Weights of a small GPT-style language model, trained from scratch on English Wikipedia: 1.32M parameters, capped logits.
Each number is 50 + 15 x the weight over its row's rms, rounded and kept within 0 to 99. Layers, rows and columns count from 0. The size before them is the row's rms in percent of the matrix's.

# layer 8 MLP up, 256x64, rms 0.495, rows 205-241, columns 0-63
087:45 73 45 58 70 23 47 39 40 75 69 31 54 25 49 18 42 46 35 59 44 63 64 22 62 53 54 34 41 22 47 44 49 50 28 29 49 54 43 41 65 56 32 78 52 69 58 43 49 62 78 52 41 48 64 51 56 83 75 59 52 63 45 31
096:51 63 44 50 53 48 25 71 41 54 79 45 59 36 28 49 47 66 61 42 64 72 37 54 29 62 29 41 69 59 38 80 55 71 42 50 69 50 56 45 52 45 79 34 22 68 57 41 50 18 34 49 26 70 45 57 51 33 17 65 34 51 52 47
095:55 55 49 57 47 57 48 43 31 53 43 14 34 38 53 33 48 56 44 62 63 74 38 52 49 35 11 43 39 69 45 73 55 61 38 63 16 78 49 36 51 67 42 60 42 31 49 59 53 28 53 66 45 40 73 36 75 59 51 66 81 69 68 58
116:20 65 34 52 44 46 44 53 65 47 29 64 54 59 62 73 32 51 35 31 95 34 63 70 63 60 55 65 53 57 62 51 48 40 45 34 52 57 35 23 41 50 38 71 70 57 39 41 56 47 77 31 79 26 27 61 43 43 65 62 39 61 45 61
113:52 70 43 28 63 49 45 63 27 73 36 50 50 44 36 66 70 45 35 43 37 58 53 29 52 51 69 17 56 58 46 19 43 38 43 42 32 70 60 13 35 65 56 70 42 74 47 42 39 86 41 51 31 55 67 50 56 55 62 57 67 67 65 36
091:76 52 43 64 39 60 47 54 33 40 62 74 49 56 59 42 52 71 76 31 44 26 73 36 51 28 51 38 19 29 46 78 43 54 63 69 57 56 62 41 38 53 34 32 51 15 29 73 47 24 51 47 66 47 41 51 49 31 58 81 49 53 45 48
100:56 66 69 29 53 75 66 48 51 29 34 51 58 33 38 13 52 45 44 78 60 45 26 74 59 51 61 30 31 64 61 52 32 41 64 77 67 57 60 55 47 50 45 46 71 61 63 35 34 56 35 44 50 62 43 87 68 46 78 47 39 63 58 57
101:29 59 31 71 51 57 55 56 67 67 85 53 54 53 56 43 63 59 39 55 34 33 54 34 73 37 51 19 34 52 35 76 28 50 45 47 51 51 56 57 72 49 56 42 65 69 40 48 57 15 62 27 70 34 60 28 48 53 31 26 48 79 48 41
102:44 61 26 32 37 72 25 66 51 26 40 40 22 48 45 69 42 73 57 34 67 39 48 64 52 57 32 42 23 52 69 58 28 76 70 28 62 62 59 55 46 41 37 46 45 47 52 19 79 46 48 40 51 48 43 17 66 58 64 42 61 36 47 54
102:75 50 39 68 35 39 38 39 53 60 49 40 47 25 49 53 31 49 29 64 35 60 43 53 63 94 50 45 21 15 46 37 61 41 52 80 68 59 63 52 56 38 31 43 33 72 29 62 27 40 47 74 60 66 28 51 44 49 38 50 50 47 34 45
090:47 42 75 41 56 65 53 44 58 31 49 39 45 39 73 56 52 72 34 45 61 44 65 57 50 47 31 73 40 47 72 44 64 47 66 48 15 71 77 80 48 67 59 43 62 33 56 64 78 63 41 77 39 60 42 32 65 53 28 31 55 28 69 40
098:38 34 30 28 57 29 50 34 64 73 86 59 38 53 63 33 49 47 55 66 44 42 48 30 24 31 63 61 50 50 64 30 56 26 67 26 72 53 45 48 21 58 50 39 72 69 41 48 45 54 26 24 42 34 64 51 67 34 52 61 61 37 54 33
113:41 41 53 38 54 25 58 47 67 28 38 30 45 35 59 33 56 48 78 31 52 71 53 28 60 70 28 20 57 28 54 64 50 39 51 45 50 34 83 42 36 77 50 57 37 46 42 53 68 58 47 70 55 59 49 43 42 67 18 45 24 70 57 28
095:39 48 52 76 48 43 55 37 56 61 58 45 35 40 37 57 63 66 59 80 54 36 46 42 55 28 60 67 22 52 74 36 55 69 48 49 52 36 68 60 67 42 45 57 54 39 65 75 42 17 58 79 55 88 64 59 65 84 36 38 54 52 40 68
085:46 45 68 45 40 43 64 52 46 29 17 29 38 79 53 73 67 55 41 36 43 62 36 49 53 57 17 24 28 38 44 42 76 66 36 35 41 42 64 53 37 57 32 54 64 14 40 78 59 29 50 53 37 37 62 42 54 56 52 50 29 56 32 49
090:27 59 54 55 47 39 30 67 15 63 70 62 48 67 34 33 40 56 48 35 20 75 49 43 83 43 47 31 77 44 40 46 26 70 37 49 50 41 50 29 50 16 44 51 60 36 35 54 50 51 47 52 30 56 35 38 44 39 35 34 36 22 49 54
112:61 60 57 32 64 41 34 57 56 60 54 60 29 45 54 62 76 62 57 44 32 68 67 60 42 35 30 71 46 60 47 61 67 57 48 39 43 69 86 85 71 49 67 64 59 36 46 52 44 58 24 39 60 69 25 63 52 62 71 55 40 37 13 62
100:48 49 50 45 22 48 75 78 53 67 43 39 40 35 61 32 43 41 59 52 28 77 27 35 60 60 36 45 42 67 45 48 45 62 62 43 59 67 82 31 68 80 33 51 47 58 61 50 59 49 26 51 44 18 44 48 50 28 37 58 49 26 56 82
097:61 68 46 64 62 47 55 34 17 64 48 39 58 63 65 37 46 49 58 64 30 79 55 59 61 51 55 49 60 51 69 75 63 73 54 59 64 44 69 52 34 44 50 55 30 65 38 44 55 61 78 81 52 28 57 49 16 65 20 61 55 55 68 77
100:33 71 14 69 28 29 60 52 41 56 33 66 56 37 52 64 62 88 46 21 63 49 28 45 63 68 22 58 47 67 62 45 25 61 42 53 42 72 54 47 55 52 79 53 53 43 58 44 65 48 43 64 38 47 39 47 49 33 51 86 48 60 59 53
102:47 51 44 44 38 60 59 46 70 35 72 57 43 51 43 34 75 49 64 56 42 61 29 60 68 56 46 48 35 36 66 39 49 83 49 63 88 63 73 46 56 72 51 51 31 27 44 68 44 70 55 58 53 65 51 42 12 45 52 13 56 78 59 56
103:82 55 58 36 59 64 46 64 71 53 47 46 51 26 52 42 48 52 36 56 30 32 52 61 47 81 31 37 30 50 53 30 51 52 44 51 28 42 28 69 67 48 69 43 65 43 60 57 25 16 42 67 48 30 21 56 52 64 48 43 16 40 30 65
094:57 46 36 76 53 22 69 44 67 64 48 57 57 64 39 58 45 64 25 45 52 64 49 47 52 64 76 51 71 52 31 36 20 60 57 45 80 52 43 38 44 51 51 61 85 45 49 41 50 20 54 20 46 39 87 32 45 52 55 48 49 46 80 62
106:54 51 44 57 16 86 31 38 38 29 71 67 57 41 66 42 50 57 59 41 65 68 76 30 44 29 46 81 58 29 44 36 37 30 75 53 66 27 61 57 47 37 64 48 40 48 27 60 57 26 66 45 59 69 44 62 40 62 62 36 52 50 59 55
094:68 32 51 54 47 39 60 44 43 61 26 52 65 46 42 61 40 48 29 49 34 59 58 51 58 61 41 34 46 52 63 67 51 64 70 39 33 65 77 38 25 01 58 52 42 76 53 58 58 50 19 51 55 74 35 48 70 37 27 73 36 28 56 44
097:40 71 66 31 43 55 47 42 49 29 38 69 56 76 43 53 33 20 42 56 67 29 36 41 50 30 28 60 25 71 51 30 72 44 53 39 57 36 35 31 29 44 41 55 34 77 28 56 46 52 52 60 53 26 47 58 27 34 47 54 55 22 28 65
102:66 42 61 70 40 41 62 48 44 47 35 67 07 64 37 29 38 45 49 52 61 63 45 49 38 69 33 40 42 68 73 12 41 60 59 49 31 33 20 33 54 36 46 51 46 29 37 61 27 63 63 34 55 51 38 43 71 56 66 59 79 43 43 41
103:40 27 45 41 56 31 70 48 38 65 55 20 47 53 44 46 19 46 58 60 31 65 47 16 53 28 42 63 46 64 90 52 28 42 59 45 75 55 60 79 41 56 78 48 55 63 67 65 55 40 40 52 39 55 38 31 22 57 40 45 33 47 40 51
126:58 23 30 43 64 33 34 50 52 69 48 10 54 79 48 76 83 27 22 44 35 38 36 51 40 44 41 35 39 70 63 53 37 60 40 33 57 54 73 57 46 35 58 40 82 50 54 76 39 43 50 67 49 55 50 57 37 49 36 40 61 65 45 43
103:71 43 49 44 32 50 48 78 49 54 48 35 61 72 53 59 65 57 58 38 54 58 65 13 64 28 45 06 52 67 32 61 57 62 45 73 50 53 60 43 22 30 47 64 36 59 65 53 27 50 71 59 39 48 54 55 25 55 65 75 52 48 25 42
084:45 46 73 41 45 56 67 48 41 58 71 31 26 70 61 48 55 40 66 45 60 46 46 31 78 36 24 50 52 59 64 35 48 48 51 46 20 40 30 23 49 34 56 32 38 60 57 50 34 76 40 68 74 19 60 42 29 47 50 31 73 34 49 24
104:67 89 68 51 62 56 50 37 19 60 57 67 49 23 45 51 72 33 61 48 61 40 75 53 58 59 40 41 63 64 46 53 51 21 40 45 46 50 59 53 32 32 38 39 55 40 58 43 28 42 55 62 43 53 61 40 72 61 66 80 41 86 47 80
100:53 54 47 84 64 52 58 34 51 46 19 46 58 52 56 44 51 72 76 35 74 64 47 57 63 26 47 63 56 78 65 40 19 58 37 80 67 39 53 55 51 62 63 56 46 09 55 56 48 50 51 50 56 61 38 43 55 48 06 59 43 55 52 62
105:53 66 66 80 49 48 48 39 30 53 45 62 33 44 54 72 30 41 51 51 35 33 30 54 80 33 72 49 76 49 82 42 33 44 38 76 27 59 59 51 63 43 61 44 63 44 62 66 50 46 65 16 46 32 65 40 39 66 35 73 34 45 47 32
098:48 29 40 28 31 32 30 59 50 79 39 77 38 44 28 41 60 79 80 49 41 36 42 62 59 22 73 68 41 64 49 59 46 79 46 23 43 35 36 60 61 46 53 53 61 26 62 67 45 57 48 30 43 63 55 49 60 67 53 45 36 68 60 37
106:43 30 44 36 67 64 34 30 38 18 75 17 68 40 34 60 42 63 50 62 38 55 55 69 61 47 25 33 58 45 51 23 45 26 58 58 56 75 57 45 23 55 65 51 66 41 45 54 38 73 26 50 17 47 40 45 54 38 55 52 40 54 61 70
097:55 50 30 21 60 64 51 40 44 49 42 42 60 85 43 71 61 40 41 55 54 63 32 68 54 70 64 55 64 60 48 44 45 39 61 29 55 35 53 51 10 14 21 27 36 60 56 55 59 46 45 46 77 52 50 45 67 85 64 57 55 48 64 61
# layer 8 MLP down (transposed), 256x64, rms 0.176, rows 205-240, columns 0-63
096:56 48 43 73 25 48 48 77 50 15 45 66 06 77 55 58 36 48 56 29 69 61 47 62 75 66 66 57 51 43 41 45 50 47 55 43 55 33 73 54 49 34 70 74 61 63 23 61 57 49 43 47 51 43 50 24 30 31 33 35 55 44 54 55
094:46 52 57 56 40 68 55 72 59 60 45 64 41 40 45 58 37 64 43 59 38 48 51 58 63 51 77 46 60 36 27 56 53 50 54 84 60 47 48 81 36 58 55 36 48 35 32 28 86 49 50 47 50 36 40 60 49 30 10 37 20 25 19 50
096:48 70 76 46 56 46 38 48 54 37 49 58 33 39 46 62 66 47 26 51 38 27 35 55 51 28 68 52 38 55 55 49 42 73 29 68 51 55 44 56 29 63 71 43 52 60 41 51 66 59 28 37 70 64 33 43 54 15 32 03 79 41 48 39
116:38 39 50 33 50 73 47 47 60 62 36 41 39 45 42 40 67 47 55 76 26 63 63 49 43 40 77 35 65 47 59 51 27 59 79 54 37 51 40 34 58 83 58 47 26 39 55 16 23 46 67 54 89 42 67 72 53 45 41 34 45 42 64 58
112:71 38 71 44 57 43 34 49 49 73 69 73 52 31 30 35 34 47 47 51 40 44 32 39 20 81 56 52 59 38 44 18 52 41 49 34 26 50 49 62 43 47 64 09 19 50 56 39 36 41 41 57 70 44 32 51 50 60 47 50 51 64 80 49
088:12 44 79 33 59 58 48 60 44 52 38 14 27 59 51 55 49 55 32 16 86 38 62 67 38 56 42 58 45 52 63 76 40 65 44 37 48 40 32 46 55 35 32 39 63 42 36 62 51 61 66 43 45 40 21 50 61 52 48 78 59 62 55 48
093:79 36 56 59 48 72 45 37 51 73 62 28 73 29 57 35 75 46 69 38 50 37 21 31 53 66 46 51 34 54 45 74 52 62 54 49 26 38 82 35 37 34 52 65 62 48 36 42 47 44 32 52 34 44 50 56 21 66 37 41 63 38 31 28
102:82 51 62 36 45 65 53 43 70 44 67 36 51 17 48 31 50 44 69 52 63 36 41 46 50 27 61 64 54 47 52 53 58 34 40 54 34 32 78 50 43 49 47 46 56 66 68 26 46 31 48 45 65 48 67 86 47 28 55 70 82 14 61 58
102:45 53 46 63 59 01 45 39 49 21 43 67 23 72 31 57 52 55 42 42 50 44 42 50 53 30 53 40 49 41 39 26 39 35 73 55 39 65 31 53 70 49 39 56 58 40 31 65 69 39 43 72 49 50 40 29 84 18 49 65 46 44 58 60
098:35 37 42 30 49 44 47 64 01 40 41 64 39 82 39 58 76 27 38 49 72 38 58 46 36 50 37 53 55 65 60 45 10 48 36 48 29 48 51 62 54 40 33 44 53 66 51 39 75 28 55 39 41 66 53 56 39 57 37 64 62 36 30 63
098:85 32 37 62 48 59 20 49 55 40 29 56 38 48 65 43 37 33 56 64 61 58 50 31 29 33 83 19 69 21 61 56 47 31 49 67 43 29 47 41 59 36 31 78 33 30 53 43 43 41 62 65 65 50 35 47 45 34 49 63 64 53 49 48
096:60 51 43 67 30 52 41 74 62 12 58 69 56 55 26 43 32 68 58 47 38 54 54 53 59 40 65 63 61 31 64 64 62 66 49 80 31 58 66 64 73 32 63 56 45 51 68 22 50 43 49 46 57 53 57 41 32 44 51 56 30 07 65 31
110:36 63 29 28 75 60 58 47 41 52 54 29 45 46 45 37 53 69 71 69 38 17 57 48 52 73 76 70 38 41 46 66 47 61 48 62 81 49 49 47 42 71 35 51 49 25 35 32 46 83 54 63 67 43 39 39 60 50 59 49 81 47 64 24
093:45 42 39 73 55 45 59 49 52 10 52 57 48 19 61 40 38 48 61 32 67 37 85 35 51 35 37 50 50 50 53 39 89 40 51 58 51 71 35 35 37 46 69 48 24 47 45 54 73 58 48 57 65 69 23 59 57 67 69 70 50 70 44 36
087:39 49 19 39 76 40 43 53 50 15 57 30 54 68 61 45 43 50 52 50 42 22 60 24 62 51 39 52 18 33 31 52 65 61 28 56 78 38 30 58 59 40 62 62 53 54 39 37 47 58 56 59 55 45 58 81 51 48 86 32 49 36 71 57
089:75 33 39 54 55 63 69 69 72 58 66 18 62 43 46 46 37 55 53 60 32 69 52 51 75 50 77 50 55 54 51 69 85 52 48 40 60 58 67 66 33 32 32 53 48 57 65 70 33 50 46 35 83 50 71 48 31 60 48 40 26 26 63 44
112:50 74 57 17 55 30 65 40 49 78 47 80 62 69 38 28 66 36 46 54 51 61 81 35 47 66 49 32 30 48 63 57 35 44 44 56 47 45 27 35 72 42 55 47 30 29 36 33 49 35 48 60 53 47 70 43 57 61 87 27 64 45 47 45
100:41 63 36 39 47 44 14 52 80 55 29 37 43 53 52 60 39 43 50 53 82 53 60 47 56 57 50 52 26 61 61 20 67 60 35 29 35 54 36 56 12 78 56 34 49 92 57 50 43 62 49 67 40 33 65 46 63 65 51 37 44 47 40 57
094:52 33 40 69 46 67 33 45 71 48 42 32 53 50 53 38 24 53 21 54 78 49 45 41 36 52 29 51 82 44 53 33 16 48 81 78 38 37 38 47 78 59 40 44 44 33 62 54 72 49 28 55 58 65 50 78 42 58 42 65 35 44 45 46
095:48 37 57 56 71 41 34 58 26 36 16 53 33 63 43 43 32 58 46 52 39 63 71 41 58 83 65 57 49 39 58 62 58 70 62 26 43 45 48 50 42 38 84 61 45 26 58 44 52 71 48 41 56 60 69 78 48 49 83 25 41 37 52 25
096:26 33 39 61 47 46 54 32 22 35 80 80 53 60 71 65 33 34 49 49 36 45 52 54 65 52 47 53 49 54 49 33 49 54 47 34 42 40 50 34 47 27 39 39 71 70 69 71 38 48 42 27 44 37 75 77 58 57 88 73 68 46 65 55
100:63 57 44 63 40 46 51 59 26 67 39 48 59 78 48 52 46 64 60 40 42 70 49 06 63 55 76 59 79 45 63 61 65 62 60 59 56 33 76 39 10 44 50 25 61 39 50 45 51 69 38 44 23 44 42 49 53 59 64 38 48 41 41 20
090:42 52 50 59 36 56 50 44 38 65 41 51 32 58 27 40 37 46 19 29 71 60 72 48 35 54 39 68 51 45 55 67 38 28 43 80 71 73 29 28 64 61 50 68 44 37 47 45 65 61 68 68 27 37 42 63 68 41 43 38 30 54 21 77
111:22 63 44 44 51 60 56 62 67 56 65 56 60 30 40 61 27 39 37 57 53 46 33 61 45 66 47 44 13 82 61 57 64 47 53 52 30 66 66 52 82 36 71 46 34 65 35 59 54 53 17 60 50 42 48 31 84 51 66 62 40 28 37 57
096:62 41 57 43 58 57 64 77 54 24 45 61 34 53 49 39 42 51 66 40 67 60 71 37 35 28 62 40 67 05 43 53 44 49 55 61 73 69 63 49 42 55 58 14 72 26 59 50 48 56 65 49 52 22 39 57 66 66 60 64 23 30 55 50
095:40 49 34 36 48 41 79 43 34 35 44 14 51 32 28 34 50 50 50 35 64 48 53 41 27 59 64 54 81 56 21 39 40 70 76 62 43 75 41 56 49 48 40 31 39 21 41 42 47 30 32 69 51 58 40 37 53 66 75 42 49 61 41 31
099:45 39 46 42 36 38 36 31 58 54 41 43 54 54 46 43 68 49 74 67 49 41 38 62 49 49 48 28 39 31 73 49 68 82 34 40 49 86 38 35 48 37 51 74 75 74 61 56 77 40 65 61 39 61 27 43 24 28 62 69 46 54 35 28
101:37 38 52 46 50 43 52 61 18 26 36 57 52 77 44 39 83 54 37 69 72 36 36 77 31 40 28 37 74 36 59 63 54 62 54 50 31 36 51 29 40 67 30 48 56 75 35 47 61 37 34 66 56 65 35 71 65 72 51 49 45 50 40 69
117:64 83 05 31 64 31 49 56 24 30 46 56 58 57 60 65 62 77 57 72 66 47 61 44 67 60 41 58 23 59 57 72 49 64 31 15 74 56 34 37 51 49 51 45 64 57 30 45 57 42 39 51 37 45 57 52 72 45 54 37 53 35 53 56
102:38 33 38 40 55 47 70 53 52 74 25 43 61 56 40 66 55 51 60 38 34 19 41 61 57 57 70 76 47 76 71 27 64 44 39 52 42 38 68 58 76 59 29 41 46 53 74 53 75 32 22 64 68 38 65 81 49 42 44 62 48 49 45 30
099:45 47 39 22 37 19 65 42 71 49 35 51 58 51 17 39 81 73 49 57 64 42 58 68 37 36 69 67 66 50 31 61 48 61 56 54 66 55 31 57 60 34 30 47 86 37 19 50 71 46 44 40 18 51 49 51 34 46 40 50 48 43 53 57
107:37 41 69 30 54 49 49 25 66 41 61 65 45 50 36 54 58 76 28 49 54 45 37 57 53 54 59 32 61 66 46 31 53 48 61 55 56 66 58 15 56 25 84 44 51 40 36 32 46 59 57 84 46 31 53 53 63 18 35 31 20 63 61 35
101:59 47 80 59 21 79 46 84 17 49 60 20 48 26 42 36 43 48 35 55 38 54 43 41 58 53 40 58 48 43 55 53 60 43 22 28 29 40 44 66 47 63 66 33 39 77 47 30 37 63 56 61 67 31 52 66 37 49 37 50 72 55 36 56
098:42 48 54 62 53 37 78 34 55 44 15 31 36 74 73 56 65 32 62 54 73 39 55 57 27 62 42 38 58 29 63 57 49 82 53 64 65 36 51 36 39 47 43 78 43 69 41 74 42 55 60 50 43 48 67 73 61 72 65 47 47 65 58 82
092:22 65 43 87 54 66 56 38 44 69 30 33 63 54 74 43 45 24 42 51 62 29 59 33 58 62 33 63 52 43 60 63 38 71 64 72 34 43 62 36 53 46 49 69 68 38 54 65 60 39 59 39 44 24 34 48 40 68 53 59 40 36 23 21
109:51 82 66 36 25 26 51 61 54 55 59 67 63 66 81 62 45 67 48 62 57 32 42 59 52 37 64 56 58 58 53 31 52 65 78 66 46 57 49 25 32 45 69 62 53 41 33 57 61 31 39 49 35 59 41 66 80 52 49 34 39 16 28 35
# layer 8 MLP gate, 256x64, rms 0.465, rows 206-241, columns 0-63
093:46 28 71 72 54 47 46 39 69 53 56 52 38 71 15 49 51 63 55 33 49 32 33 37 06 52 69 56 50 80 48 74 46 53 46 53 45 63 56 61 57 53 59 49 66 24 52 67 41 60 32 29 43 54 46 55 27 57 33 66 41 40 86 44
105:76 64 46 41 44 25 49 20 64 87 41 49 67 69 61 67 61 50 43 42 42 38 22 60 47 19 46 62 51 62 40 44 40 48 35 21 44 31 44 50 13 46 63 61 58 36 53 41 39 42 30 60 49 41 49 28 18 62 52 52 38 60 38 48
110:80 29 73 51 78 58 51 49 49 69 42 41 61 52 52 42 48 41 45 85 40 44 37 62 36 65 65 33 33 30 69 42 51 61 65 35 48 55 62 66 45 55 52 24 63 22 53 30 25 55 59 57 50 53 29 83 32 84 51 50 38 35 51 51
102:68 45 59 52 48 56 38 39 29 52 30 42 23 37 39 60 55 25 51 79 27 45 93 46 56 45 36 53 41 40 51 55 48 67 44 32 35 49 47 60 40 36 27 25 46 52 64 39 36 48 14 57 68 52 47 42 33 68 30 62 25 66 48 30
097:46 18 50 66 24 39 37 49 61 33 48 35 38 61 29 51 58 39 65 33 54 77 39 40 44 24 51 55 82 58 40 60 58 43 68 62 54 67 48 31 52 47 57 32 45 21 44 99 52 54 57 51 69 44 54 45 51 46 53 35 66 62 46 32
099:49 58 41 58 49 46 57 62 48 71 41 31 62 53 34 63 44 68 42 42 41 88 57 56 37 47 54 19 32 43 61 45 60 57 62 71 52 77 60 36 39 58 08 61 45 30 61 49 49 27 54 14 74 79 58 51 48 46 55 26 64 46 45 61
097:55 67 90 24 50 73 66 56 53 47 42 43 09 54 48 43 43 41 66 50 30 50 29 26 41 41 40 63 59 43 41 28 61 40 45 07 61 63 41 42 32 56 39 45 44 36 42 35 45 48 58 62 52 66 60 58 54 81 49 42 28 31 59 46
103:64 39 57 66 60 58 71 50 69 62 42 29 44 53 66 51 36 54 52 57 51 52 31 41 60 18 20 31 53 43 53 65 61 51 80 52 76 51 56 40 41 58 74 35 75 76 58 21 42 78 66 69 48 53 24 46 68 55 59 36 60 28 45 58
106:81 44 42 57 44 75 55 56 58 59 49 17 21 35 70 45 43 54 38 24 44 45 45 58 57 40 39 65 29 55 47 45 28 75 49 74 28 68 39 39 68 45 54 26 33 50 48 33 30 62 67 41 50 57 48 55 58 76 61 53 41 70 77 30
097:64 36 40 35 47 36 56 48 19 52 53 92 38 63 30 61 47 44 20 60 50 73 30 33 23 50 64 32 39 51 65 57 42 53 52 59 77 35 56 37 58 83 61 54 58 48 24 35 35 30 39 69 71 48 33 57 42 46 52 40 55 63 51 58
103:53 46 52 69 50 77 58 55 74 65 19 48 58 69 46 42 72 66 29 42 47 44 48 45 48 22 47 44 45 24 45 31 48 32 54 93 57 17 60 55 68 67 80 28 36 35 41 49 47 62 58 40 71 45 45 60 45 45 56 48 22 48 46 49
106:53 59 42 55 69 56 43 61 39 76 38 57 26 58 50 53 31 49 33 43 32 36 85 46 45 18 66 64 34 59 64 46 42 66 34 74 39 45 26 63 56 60 47 45 69 67 48 28 59 63 47 55 51 24 45 57 12 40 71 63 22 39 40 47
097:24 34 40 42 46 44 46 54 60 35 52 50 33 49 46 41 59 64 67 61 47 75 56 42 47 53 63 25 56 34 66 81 80 36 65 65 64 78 27 64 78 53 69 32 49 64 49 53 53 33 33 44 41 53 62 47 21 75 24 43 70 64 53 45
098:43 36 55 65 66 48 43 43 45 72 78 54 38 50 60 57 79 48 64 47 56 66 31 54 60 45 64 24 58 99 63 65 61 64 54 34 35 49 61 21 35 59 58 60 52 50 44 57 46 68 23 64 58 16 45 48 47 64 62 44 70 52 48 49
096:49 59 44 41 26 35 45 58 49 55 57 34 43 79 55 55 42 72 69 70 67 46 60 57 45 39 41 34 46 44 23 61 79 69 46 71 69 65 39 42 69 37 53 53 19 36 25 49 57 56 14 59 49 36 63 46 54 78 66 73 57 36 70 43
104:48 47 38 49 50 35 57 58 79 65 49 26 25 53 41 60 72 63 31 50 48 82 65 34 30 21 44 38 67 42 51 30 63 53 60 40 59 32 85 53 45 50 32 75 47 51 39 38 51 66 62 23 68 69 49 60 17 56 43 45 56 35 49 41
097:59 40 46 79 50 46 54 49 41 61 48 43 27 54 68 84 35 55 52 69 23 49 71 25 66 36 48 50 37 38 49 43 42 23 52 41 60 31 51 40 59 49 31 25 64 13 63 38 37 56 45 54 48 19 53 74 38 53 38 58 19 46 64 60
098:80 42 45 47 41 35 61 29 43 44 31 32 77 27 46 60 65 47 32 31 43 40 43 67 52 61 56 48 43 46 76 32 62 59 56 46 52 29 62 49 56 65 51 39 61 62 24 58 41 65 23 15 64 46 21 28 33 31 70 40 51 32 48 40
098:46 40 27 36 30 70 42 47 28 48 71 46 41 33 33 29 34 59 57 42 38 36 65 23 43 20 48 25 33 38 47 39 60 57 63 29 62 37 48 31 68 34 59 68 47 46 62 46 76 56 60 35 12 48 66 72 63 64 52 53 30 40 52 41
101:58 50 37 43 42 48 30 70 46 61 70 53 40 68 34 54 53 21 61 36 38 31 38 50 47 63 54 51 40 66 32 30 74 67 58 48 76 49 76 34 49 44 46 49 83 37 58 85 63 54 45 30 60 30 32 47 10 57 47 52 28 66 58 46
102:69 46 61 42 52 54 39 39 46 62 47 31 64 43 28 70 71 34 55 41 46 33 39 28 31 78 25 51 33 51 49 50 77 31 47 62 29 20 55 30 28 47 49 38 58 67 32 27 30 58 32 80 57 56 57 66 54 43 48 63 36 37 28 39
097:48 79 76 47 72 60 49 59 48 54 53 52 28 50 41 69 57 46 42 99 35 61 53 43 60 60 54 17 31 76 46 61 71 44 22 43 48 44 57 38 55 42 41 51 62 66 32 57 58 58 61 50 54 33 25 50 25 60 69 52 54 58 45 31
103:73 54 32 54 40 40 46 38 50 37 38 36 27 38 51 55 80 23 47 62 62 61 65 41 72 49 37 45 51 54 65 64 43 72 34 58 71 31 44 39 60 28 21 58 55 46 49 36 59 66 46 42 43 70 68 56 34 11 35 24 25 49 52 70
095:59 51 64 52 50 32 44 45 35 45 84 56 44 46 43 21 70 38 51 45 59 25 41 40 73 20 60 60 91 44 75 68 32 45 42 62 54 45 57 65 49 59 55 22 80 51 36 47 61 42 21 54 55 41 36 59 40 67 45 65 67 55 50 71
103:68 44 56 61 64 54 44 65 34 76 34 73 32 40 49 44 48 31 62 43 68 31 41 54 43 49 46 59 32 30 70 67 52 33 18 33 46 59 52 38 62 89 58 43 44 58 56 43 71 61 36 29 65 52 53 40 59 59 80 64 50 73 85 45
100:69 61 76 65 69 73 69 41 56 62 59 43 62 41 43 43 57 45 66 37 38 35 38 55 64 17 57 48 69 69 48 52 48 15 40 70 36 84 33 31 68 60 63 60 68 76 34 31 62 53 52 56 56 56 75 63 58 46 32 44 39 51 41 47
098:16 67 23 60 53 49 39 49 55 46 41 40 45 69 46 43 70 51 63 33 39 53 40 31 38 51 51 40 33 44 61 55 50 62 41 45 55 51 58 68 46 49 88 50 45 48 58 13 65 24 39 69 62 21 48 57 25 79 42 27 27 73 53 41
106:77 44 41 62 59 60 22 40 39 48 41 24 38 41 14 38 66 64 25 39 72 38 25 78 51 67 41 35 44 78 57 51 44 35 49 43 57 46 72 33 49 51 38 45 41 46 70 56 53 54 53 70 65 60 42 42 46 77 53 77 31 38 36 36
112:64 63 59 54 57 65 33 68 36 72 53 66 66 42 18 55 49 37 58 60 75 51 32 36 50 42 42 64 22 70 66 68 37 51 38 63 39 57 49 71 67 52 44 54 66 60 54 45 95 67 48 37 41 32 41 34 58 35 68 23 53 24 54 43
084:60 61 31 34 65 60 50 65 36 55 39 69 64 66 63 74 39 45 22 41 49 48 52 33 15 67 74 33 22 40 64 49 72 60 43 52 83 68 60 51 60 77 61 39 60 39 75 48 73 41 49 32 60 63 35 49 66 53 38 63 46 65 47 54
099:56 30 63 59 26 37 78 37 57 40 61 64 52 62 52 30 25 72 42 45 53 58 34 20 39 33 63 52 68 48 51 66 72 47 48 56 83 53 72 48 67 45 30 51 48 48 47 65 64 59 58 31 60 50 20 66 50 71 24 28 59 33 34 43
103:54 31 56 44 56 28 37 77 58 58 50 52 59 69 40 52 58 30 44 70 83 91 35 39 54 57 43 29 42 45 70 74 50 54 57 47 56 61 62 59 81 65 58 48 62 27 24 32 53 59 29 40 49 55 39 34 22 37 34 63 46 55 50 31
094:44 37 61 39 57 66 30 40 54 81 24 45 66 35 29 47 19 56 53 45 50 34 28 30 50 49 59 44 60 69 40 60 62 54 38 54 50 62 39 28 57 26 30 40 64 52 40 59 18 42 69 33 68 32 47 24 42 65 26 37 68 28 52 40
100:36 43 28 47 37 80 64 31 40 66 42 39 45 49 62 62 35 72 48 45 64 51 40 44 37 55 79 24 51 86 45 76 53 56 57 43 39 42 50 49 42 48 39 62 43 31 42 31 42 53 63 69 57 25 75 49 61 71 47 23 13 45 38 35
101:53 31 43 22 21 61 34 52 69 35 63 70 67 45 59 58 28 22 54 62 42 65 35 43 30 59 30 43 46 43 70 89 48 68 56 56 33 66 60 46 73 47 40 42 56 66 46 44 51 71 68 58 39 44 23 40 33 76 46 53 27 47 50 47
101:40 48 44 40 23 63 35 35 25 70 31 48 35 44 54 36 28 35 29 81 61 54 56 64 69 44 30 78 31 52 63 49 38 55 45 54 77 60 22 40 64 44 64 41 66 20 55 56 40 42 48 48 52 54 80 37 64 37 37 48 56 31 28 39